config.yaml
num_hidden_layers: 10
bias: "none"
optimizer: "soap_variant"
beta2: 0.98
weight_decay: 0.14
Each number is 128 + 24 x the weight over the matrix's rms, rounded and kept within 0 to 255. Layers, rows and columns count from 0.

# layer 5 attention output, 576x896, rms 0.0772, rows 521-544, columns 392-447
[[159  90 125  95  88  97 140 125 151 142 139 123 113 158 105 124 174 117 173 147 132 127  92 126 109 147 128 142 157 131 118 116 132 115 133 175 132 128  98 134 108 127  89  92 144 125 137 136 133 108 122 115 117 112 138 104]
 [126 137 118 165 112 120 133  95 103 117 191 159 136 156 125 173 167 122 133 152 129 161 153 121 120 146 120  89 124 105  97 127 142 116 130 151 116 116 165 123 101 114 115 196 114 120  96 115  89 146 127 144  98 130 117 140]
 [ 79 166  94 148 121  93 122 109 131 118 110 118 131 130 154 135 112 128  82 125 129 139 161 132 110 124 133 165 100 136 147 146 119 132 105 157 137  98 138 132  92 112 118 140 135 107 122 130  91 138 135 102 144 140 135 161]
 [123 103 145  96 174 127 111  72 164 136 147 113 131 139 101  84 135 137 117 105  82 102 103 108  98 141 149  87 183 115 124 120 120 137 121 109 111 121 137 126 137  96 166 110 120 148 126 159 127 146 113 122 124 152 111 142]
 [118 106 154  91 153 186 116 113 126  84 174 130 128 125  97 145 128 131 142 144 148 128 123 123 129 142 133 122 129 145 139 132  98 133 133 122 113 112 101 140 157 120 110 104 129 103 130 145 149 121 102 140 125  91 114 139]
 [118 100 117 108 138 103 111 122 126 152 153 140 150 132 113 135 128  97 106 123 124 164 108 123 107 159 154 141 114  95 137 111 118 118 155 141 114 128 102 159 127 126 140 155 137 131 121 135 121 113 131 143 141 125 123  87]
 [132 124 113 113 122 140  84 140 120 128 121 121 121 165 127 119 122 125 107 156 135  92 133 132 151 143 104 116  98 105 123 124 100 154 138 130 118 151 150 129 138 126  84 120 108 113 131 167 163 145 155 135 154 162 127 161]
 [137 154  98 123 135 147 112  96 146 127 118 101 114 133 159 130 122 139 120 138 153 123 119 151 128 129  90 130  63 132 127 140  66 144 128 173 168  87 123 155 147 126 132 107 100 117 126 126 178 161 116 126 126 106 159 148]
 [124 136  84 124  85 123 109  99 137 137 110 122  84 129 145 121 113 112 134 128  99  89 110  72 125 132 119 100 154 162  92 128 118 149 174 168  86 158 126 142 146  87 139 152 141  52 166 118 121 144 154 113 113 135 132 146]
 [ 96 136 115 128 117 136 118 160  98 111 121 136 216 144 153 163 186 102 111 100 150 118 107 116 133 111  94 110 114 150 115 137 173  87 179 158 104 107 132 136 128 125 112 119 137 139 145 132 136 117 107 113 117 148  85 140]
 [138 155  99 164 152 120 112 118 129 136 167 149 114 138 130 134 102 151 128  88 108 116 142 118 112 147  99 133 131 146 111 162 158 107 200 119 144 128 153 142 145 125 128 142 132 110 143 121 112 104 137 111 156 125  90 152]
 [151 111 129 112  89 108 139 171 113 171 104 123 162 127  92 144 149 127  91 139 114  98  91 127 137 118 109 130 173  96 137 109 150 127 124  98 138 115 148 145 101 111 102 111 124 130 121 118 146 114 126 101 110 101 118 135]
 [139 144 119 173 137 116  72 114  98 150 123 123 103 127 111 147 146 126 126 150 132 153  96 151 124 136 136 165 177 110 176 180 138 114 123  94  88 125 127 134 136 135  96 110 100  69 111 114 123 162 131 101 101 106 133 146]
 [150 121 187  94 150 100 105 117 142 131 138 123 126 146  74 126  99 116 123 112 112 134 137 146 100 148 104 131 135 135 114 130 148 132 115  91 145 140 117 135 135  93 119 105 113 111 100 154 167 173 134 131  99 122 138 136]
 [103 149 109 143 166 102 108 149 126  94 139 128 156 149 126 114 111 107 119 144 138 136 138 125  82 120 129 137 141 136 161 164 124 141 102  92 138 122 121 152 113 135 117 133 148 144 102 118 130 117 153 142 152 131  85 141]
 [134 120 135 134 101 124 143 116 121 121 119 133 153 128 104 132 126 147 111 122  96 135 114  99 129 128 121 117 142 114 144 154 150 101 168 118 152 138 120 169 114 158 114 167 112 143 104 128 111 138 116 153 127 134 165 111]
 [103 125 153 110 158 146 113 153 136 108  83  97 137 113 123 174 140 185 118 144 113 141 134 137 122 119 115 142 138 119 108 138 158 127 116 164 133 138 130 156  90 112 200 127 170 152 113 111 124  91 163 109 107 142 113 108]
 [127 174 113 102  96 125 126 152 159  86 161 139 143 128 122 129 148 172 115 142 121 163 105 101 130 127 139 147 167 177 166 120  88 119 129 126  96 147 108  89 148  84 114  99 150 114 147 114 155 153 148 161 155 117 156 170]
 [149  98 127 130 115  89 116 143 129 119 108 125 111 142 162 117 133 136 127 112 110 170 123 158 147 109 133 139 139 115 127 140 141 129 120 113 169 143 117 157 131 133  98 153 131 111 175 118 120 110 116 100 149 145 153 110]
 [127 107  83 110 133 152 118 144 110 162 109  95 109 120 123 121 106 140 110  79 115 117 104 114 150 115 170 139 163 158 109 123 156 128 141 105 133 140 124 136 146 112 146  90 138 110 151 127 118 121 144 167 135 127 157 139]
 [137  95 111 112  98 109 145 163 123 120 111 164  95 121 172 110 129 125 144 136 100 123 110 122 160 128  82 158 163 111 109 126 133 139 126 123 131 100 127 102 144  86  93 118  74 126 124 111 131 126 120 139 150 117  96 120]
 [139 149 101 129  98 131 130 159 116 134 140 128 161 116 133 123 176  84  69 113 115 182 124 146 148  97 163 139  86 107 157  89 150 123 133 153 133 123 117 156  98 114  82  81 112 128 117 107 143 107 134 112 123 130 125 128]
 [141 116 136  94 135  90 117 141  96 121  92 117 137 138 137 132 123 150 113  87 132 133 157 134 127 144 143 108  91 112 116 131 154 116 161 141 133 102 133 100 148 126 134 135  99 112 112  93 131 140 157 124 121 117 142 131]
 [113 134 134 130 145 100 148 113 142 124 134 122 121 106 115 142 122 138 128 155 156 133 127 141 134 127 160 128 135 134 131 145 147 109 130 172 137 166 136 157 122 153 148 141 110 118 119 106 125 126 132 115 123 172 149 165]]